{"n_layer": 13, "d_model": 384, "n_head": 6, "n_kv_head": 6, "head_dim": 64, "d_mlp": 1536, "vocab_size": 16384, "activation": "gelu", "norm": "layernorm", "norm_place": "pre", "norm_eps": 1e-05, "positions": "rope", "rope_base": 34300.0, "rope_fraction": 0.25, "qk_norm": false, "attn_scale": 0.125, "bias": "all", "tie_embeddings": false, "parallel_block": true, "init": "uniform", "init_std_qkv": 0.0354, "init_std_o": 0.00694, "init_std_up": 0.0354, "init_std_down": 0.00347, "init_out_by_depth": true, "optimizer": "adam_variant", "lr": 0.000738, "beta1": 0.9, "weight_decay": 0.29, "lr_head": 0.00481, "grad_clip": 1.0, "warmup_steps": 313, "schedule": "wsd", "decay_fraction": 0.679, "decay_shape": "linear", "final_lr_fraction": 0.0, "batch_tokens": 65536, "seq_len": 2048, "doc_mask": false, "train_tokens": 408900000, "steps": 6240, "dataset": "wikipedia_en"}
Each number is 500 + 25 x the weight over its row's rms, rounded and kept within 0 to 999. Layers, rows and columns count from 0. Numbers have three digits each. The size before them is the row's rms in percent of the matrix's.

# v: layer 10 attention value, 384x384, rms 0.0378, rows 230-255, columns 0-63
# o: layer 10 attention output (transposed), 384x384, rms 0.0312, rows 230-255, columns 0-63
# q: layer 10 attention query, 384x384, rms 0.0366, rows 256-276, columns 0-63
# k: layer 10 attention key, 384x384, rms 0.0361, rows 256-275, columns 0-63
v230 097:517514502499501466532467491506450486484535486517493545557492497512473510491462502510492524502499495503524536487508547497523507480486537445474476524488454470474540486459512467488499472509444536
o230 089:490516476439503480483511476543503501525488472428478490529465490506478483486540475456551475522495480508491530509478478514508464540453478524488456478530489466517502548533536477501550512506528492
v231 094:480514472517497471501473528526524482483527497510445478503543493484479482494535492460532545474482459511524501515459503537457467509447480478517531479510512531476546528495481485481491488517497485
o231 091:521503523500507528484527474498546502537476522493521506487489482494488493473489491483453457520488530482477500486485508421466487519468586502518475515462469461477544504491440504528481485476514499
v232 094:537507517533515553503479511541535545530501475525523554576558493495480516532465514524486482450483503502457503512473495520520526467493526547510520474516458504498488477511512516464446501503454483
o232 094:464473451485496497484495515529484488499472523541497504464458477499496514466517540534512473551489539521498553507463484497539447550507528479442496507476538522498492483536499471550511503474500518
v233 103:511471528514530522463551488494521441484516515483507501478502513550491528530513505502509512483528504521491483506495493506467565469489520481506496496517503464444498525491495480550464484523525494
o233 100:445508487485459523486505502499522489517452478481472547537467536496507440498534534457509476490489481433505543510476515491521463504495502523451483479523499496535475474478488517469529507511494478
v234 092:506487498539471498467511515542453515516489509445552525530528489524475515510465468452485512499516528503562497468506508510497507468485479472535493492529472485492475479522478496513520511513521519
o234 087:481521507426535487486440495479508501491515472523440487503439506508500469508518512459514499493533488509457511531574475507531471458486509545452450498508488504470477493514529495478483537457482487
v235 096:546496496551512495490529514494499501490496453499538475512545515475518474472454508515476538488534476504521540530504517443495491529534502489508486534472474500511495452511471471493461530579509480
o235 093:491490505458567536484464517501490486512454507539484502510435521536468492490507486492531527534507531537506530494512493523476487507467520514500487515469509513517492482501528498490529501470487533
v236 094:549523486458522510501531492461517502526500539540522497474511481504491494527517496493544560471490485516509505482481496537510499499503489531462495500515520498473530485467495505480511464527450474
o236 094:458488496518472483518495478490455513499468495492464559489457502524499504484518515497543481499495538523490485504478510509498471524502528468496507477528467516524518513514521508536517491528493514
v237 099:494526495500489465536476550480536498479487534503532516470552506487463470518536484490496554518491502479472481557491514444474483485576489525523547503497484500516485515515514534493518460512529457
o237 095:515435492478554529516524450511463496525522498480439524501469494493485497524467507496536475496559456518520530481472462525489481497490485494511461514527508504546487491504470506516492513486513552
v238 093:465497497527470548491497495509451521507510479479473514459482515508508512512511506531489508466474490517489464486530520536476509479463518509483517514479528523527477478531527522499498524511510524
o238 092:474487458515523461529474518492519475475509514533496519489499498489498510505510525513477493554537501506519504572526479497502530480495502519491499487449509503511497532486479499466480498477467498
v239 098:486471513487532474554482505515487437509482575552497483458531528554461480490486517517481494512516473484526542537513536504462506507500539498533519492523495486490476482499474495508508478484488527
o239 097:505509495508500483504476485508486533521471439488501493544504500516534488522504469490487470459524473460475495494480478507555495525516461503478559501522472488523496512478532494527530486521505460
v240 096:515517526492476501544491529473541495534528535523476476518528454497496498490502509512469481478465506484510519516562520498484475520511492511541496519525486544557509481527531539491535483522458504
o240 094:536483476507527478469485485557501552454490508487467504488483530509533485494537468548491460553532460499475520451463491500504490483515514511493554502522497456497480525453472515530502507472530507
v241 098:512462497498540542484504491537490533513494520435516495505491472493531506513519550508494559474484508508485496489536487542488508527487468485464474495498465536515527544468555463492512511516563481
o241 098:491519521492499438517510500467516460484529484478454519466481521492495502520554479527533508472495457499464479532442497529487472469510542515541501486521501557480514464497471491541491499512490523
v242 096:481513459536529512505498494482550500506519500498489486473453496471459515530484504478499500513480524491472538473488535519493489489461456479517512474518481531457533498541533497509500504475478513
o242 094:525487531515495516523511489513478504479463516494508468491502482505512490489525502498534507508494499537527515493536464528505528466542535476473480487504522527501464528489520548477484523533488548
v243 092:526499474455478505494511509479496479517469521508462489455483487526512516500537470504542504509524515498507472494516513503501485490521495562481511491513475516460469500502512473534505509515504500
o243 087:502489528548507514495503473542510526516528503484478494520521511494514462529475468481486473443469468466487464462494505500504492459514483506538462514512507485538529535493476476506535477471537489
v244 098:533524511519499534474506482497506564496480475485534492469505537489520512503511424518536504531495484490525480537514441458510546486526473462489472468478517485500478487475504523520503472511502504
o244 093:468506513516470497523542493460494482517536500503488503489498513510487462486520487512462544467499520501497443479473541526517531518455480496495492474512481531497516511461509485457484515491488474
v245 097:474515501506526526485506516504508495486563478477533529510526482456526454524470489496483517487478520503489434510498465474488481533496505485528500516509471515537468497512527497458517537490524503
o245 095:528493551528537483503477500489483497488478520529495521478483463502518534566490479547529514464515464525508515484442485518478491496516490527514504523487533529459537501501494527457504489441482509
v246 093:511507497457456518518504536535488506485476503477528498513500561458504507482534478476521513530463480489493489456484527521494508496501505488491532510512519485454539482533495450473523439509510459
o246 092:482499520501501466481504494501522491481498496512461463489529499514494493488462507441503497463503510492451461505483481465519459509519493496556486486501477513533504505474493495524512503490517519
v247 103:499488506473521511503508500499453472534462513502513513442480499493503489491499488449526485505465473479519519465504530509509500496471528492544453518489526500490492513483505515515548514470505496
o247 102:491517479488474507457468466474516539460537483458510482535513480522461477504501532508506502523514522478509513486503503541499532483512461517521504501508467479482492482520529472483512525501477506
v248 097:509483533500490504532554514497536509482562463492479485447450548483509510503488466502493519532431520509492485483493525504526518485487470485481489496519504479523457480524515489502516537476507494
o248 098:464507479468513499448532496469522487502506494450504535526513499494499490497480548481528510493475461509510503486521474490504565480534516535534467492461492481506545530503512455521478535574479502
v249 097:479499478505489534513546510507454474486474489535492528509511469547547466504481478497536460561477476516537485496482498543467500523536497495481525515510489503497492502431503453478522460480464456
o249 095:502533517511498493498479466442536523490529498495496515504520483483471505488484487492471507488501542478478493521522486496509466511493522545508395497507523481472570470514538507531536490484474494
v250 095:530529459511472521505457514481467531467519560483497535511489541479468528468432476505481500490493503479539458492492498464521507488487517504536516518518470472518489518499480466494517460468492469
o250 091:480533504503499479497472488547471489477520469469417508524466495522504493552507495480539475499570476533498487510489517526509441506518529494478507520528510515512502484476547536497513532503506506
v251 099:491487510534459468480516508528464541489449546477499488533459547485524542496466458475529495509473513505511528532483477499466457472525523496534507464502494465481500490511514518481520519500454534
o251 098:528493512549503488506469491514535507456551522505489469510549500503470525512463505529507507491484492516487437473477517496540523479517453505527535490481501517473478471464528497557470524482528499
v252 108:500550493488491540496459508493467504502490527486477526519473498481466457485477481518517525497473495508499493534518499541510502476521506515522505495499498467472509449486508503475464533489514458
o252 106:493508510525505510518515489536482488563534486538490527542510472491499498495495507514468473488534494516510535476498491461462461467473499492488502468540502529543470538496506499506511521489520485
v253 099:512491464520486520479489487499484473508495496480431515495496480501469487512530488531519519536540513504472474472473495465491523502498529462467501477539494474501473480511475539493512470436466510
o253 095:488538523489468499507462491497537513494496500529517465463471534500523470491511498513473444502495467427452506507524480525515515508517501545492512510491489537493489509486510489505521509548460496
v254 095:519511488477513520468497466483448523498518500455492540514491475484490538505496491518473544503510510470484527498515450518510485481521487491461486532492525452463484461535492508541495499517553524
o254 091:420487501467507522541515560499502497509537510519508515511514476502531448513485490535470531490486514498517495540484496503447493505501478463500519529517512541501467509492499480475494477513482515
v255 090:522480533484505486536503507470497475530469510517508501565521480496517483491508454479531520499444499494536486445530493485497507529470514452490516492506447484536510505489535516475485500538518512
o255 090:485460504501558459486501545463482527515525497500504517498494468509475484475517529547509507526549506533527526512467538501519493530501509566513499457501487501499513530516474511530479493527461507
q256 082:488468523523492534499464502512489536493486493489500487501515489553494475522541516523510491485506469500491522461536495561478496468511499492492568518538476501516481512460467522504509508469496519
k256 080:509488501518449448474464486506505503480446527526501531471460483492515487509472464486506523539451540504502497532475525481533484521504524531508507523511475513518510484504495499513474479499524505
q257 083:473493494494510487475476514474505491473534488480481542486505486464520476520512472517506530528530526488496482477534496526464518532478505544449469480501500527471465440507479489469489533488464511
k257 077:545520503518482485483517506528493562526482472523540458492536482518521508456465493490495494495510504506534450493466500494493513492490490454504516495479522490494465488487546482499496457508504459
q258 086:516467512520491558538495477524504503424479507482523482533502509516483502512489510524481481496492460498500520510495529513514507527498449523555568502505459494480484549498502512535500513499559508
k258 084:502493476503447475457509497530494499486477539554504472511514505487454497522498496517494526475521489509515481482511530515497501526461501515540545521558423514469488465511534499492509473520469508
q259 097:504538563503484513468467500525504500480470516453482520498527496487505500511548542477512490515518510525457518482562483479462516464486453508459455478523476551498504505473458510499492542498480470
k259 090:502524514513529512514473500485553545529507443500491529523511506527479473495511513501489497490566498493501540497502462475477486522484488472480511516549540491511499483489517495511520502525453469
q260 101:506535512507475525503470521486516475517442470509478516529542520496476527500524504429544464489522520505458573506547484507476494467448432498479487491488507485494486544500444515487502524532514492
k260 111:508519483512511528499485515472505515507508514480506510518450516550515459535507490491474497512516525520467508494518431467473494503493510491466490507508522491531492497515494491502496522501479492
q261 088:498528519437501509484467523503514474459510479446482525498517518491479513505526524475480504499515546499490508506523495472514532472482519527506452486483517506512506491510526493493530521512439511
k261 072:511433529516506495511469508498495521497511480494481475499476506513502476454479494495539479477526531506472519497426488479478508525550480508527512506466504537502453478499469541525515529490512463
q262 098:495485472516528488512557490488483521495544528530501502494500479491495491487512541571508502532501452481498461500474520500527471536501505473550523502521494542520522493480510489535463445473559518
k262 081:516462497512440490518492507521467474500503511524481499535494502455482477492430486518475479486515485506527504463558510562520494514496479508455537466484452454526518510488525522515461510491497519
q263 095:507526481499481484496481475544519508512458521564473494527506495493501515496493528473524504514520507479458505516533492552504536501470460527516477529490518464487495521506452481473500525520532490
k263 107:548514506512497496506490506518496512529445515472494505512472494555481440531525485477531464508520502531480544511470454467492464501513476472511504503491531524500506477512506488511502511473487471
q264 108:509493505495503506501468531506526494510489461522459510512537492496508485483538486445489495501535511486478533526511461507494492493470460519483497504507489458521475524494458494488536525506517513
k264 076:483493489514505495515501495479501517494478513508490550483445483491483549519507483490537520495497496521504491498483554540472520491483513483517489494512494511513463491507539502515474501509467452
q265 094:502505508515524461524506488494468546498522540448523506465493505527487495500537478580517471503468471538518497500468525479463466505489530470476486493502471527489458500495520497532506485490518517
k265 098:459469455521520486499545485463512531509516498520490485526542485463519562512496483525465552480451503514519476515518531514555503485503518505480484511504500467498532488474529474483519512479552525
q266 143:528502514478443528505494518522522475518490468539476497525520484505511478514482510433467517495522519495499537521523455521508509507497454533524541492520503474507553501473477519469518524474510515
k266 084:493482535536483532463515513500513490515525538502506481481543534507509511526517508513515488507512498549486522527510501443518498498482546522487515441529493495532501526474477506473540495482490518
q267 080:483527554504500535497493535513502481507561542514446483501537534488493524465475466485532519488521516530528490466493499497489525448475536517492460541464550533490510516484487500518487511511505494
k267 157:464490498540511467512512451516503511547549538507518498512506481453502580483508471533507538483458497478529459498514548542504520485487517509476479528486535456509515495497539489514488469499518514
q268 098:502490485522469485485521511488510497485493496489486527494465492465528544504489544498543546515511474490476494502481480527528481483439554470482442508514501465552478478482536474545510503539544487
k268 101:506446479532516462513477492473554513506506533470548517465522507509538527504502507497557549485516511495514466505515522526499494471506530507483494510501546491552498525538512465469465464515494513
q269 088:489515532520527512499504518520475522536470507535476510517470532488452475558504499475526502510508538521465517521532543509470506453473507491478527495510524504481450518497554503522460541509465459
k269 089:514449497467496514480498504504471491485522441493534503495451476497493465508480468469454470526529504534451533466547514547508529507470470522488500542506516550457481475497490494529537508495528493
q270 096:470522540526500520465562466505464473448454509461503490510485522487493493467549518514508513492517482478510493492495554492444526509516522495467513497537511525455448497496502537514488498509484493
k270 098:470520540501501473519477550479502515433513498514464558491481514467498517526483442503491506459526496534467565489515521465525514541482498455506502512498522492512500487422499473521518506503479457
q271 093:474485465505486551546518468514518514482484539494480514508459520510470498460555532543512497525488532537513500557509505469508503504495506509537498507497461530508546571506490498499515512515510479
k271 095:485480512516464540508493495495506495500471496488516490521522506531498522467551456544474537505493497473503521470517499491477509534486506465517506482495527528516554553510511501464473516494534477
q272 096:494486476519532485469502488506485469509488507529547462466518487506505466498470502468501528492526463537497519474514473549535491514546512528534492477538475462470513579507527513503496493517497524
k272 093:514453511507499485490508519480508490527520535507489500500497499484519511488479501490543498526450512542481497532517476492501519515514506502497466517504459480513504519500508511539521511463483472
q273 101:470494488494509507540552521480480476512506469480460515533458490532525515526521542487538529499498496452536489501456475467538520520469547487526486544468515491494485495496449524517513468522476473
k273 098:504494489491478497501505510507535474533527477479510495501501505495484489451548489471520496512535511495518482529469510467510503477465529458516487493482504518498520498509457518479487508494463511
q274 096:495507504518454508471505503501503533533511518474486515484475500505556506509485482532511501477507528519508524453538533530472457506495530537509492515518512452509549522485458484524501514508509453
k274 095:521510509484467532525547508501510472476540541497453525529457442517518503476471468530516514522492525543506475490482531531490459521466476477461482478486537456473516516556505521483485507499498482
q275 095:480487497490512494484547485484532472523523491494474491513531469472531472435497469488504520481470485480480441524514475445503502482518456512500482526483493516543525529494500489531529478494533505
k275 092:467504493465516479507540490493488528488476455533471536466465493520469450473475482461484485501516456477471507448539513509500523479531492502485452487542498474483498504535506488486472516460494494
q276 089:502503506480508533510517533486528505450515510480497516490497538514480531508467483472519510517516500475472507421527458534479534501511504545510523446534480487516512546504467512505462515492502486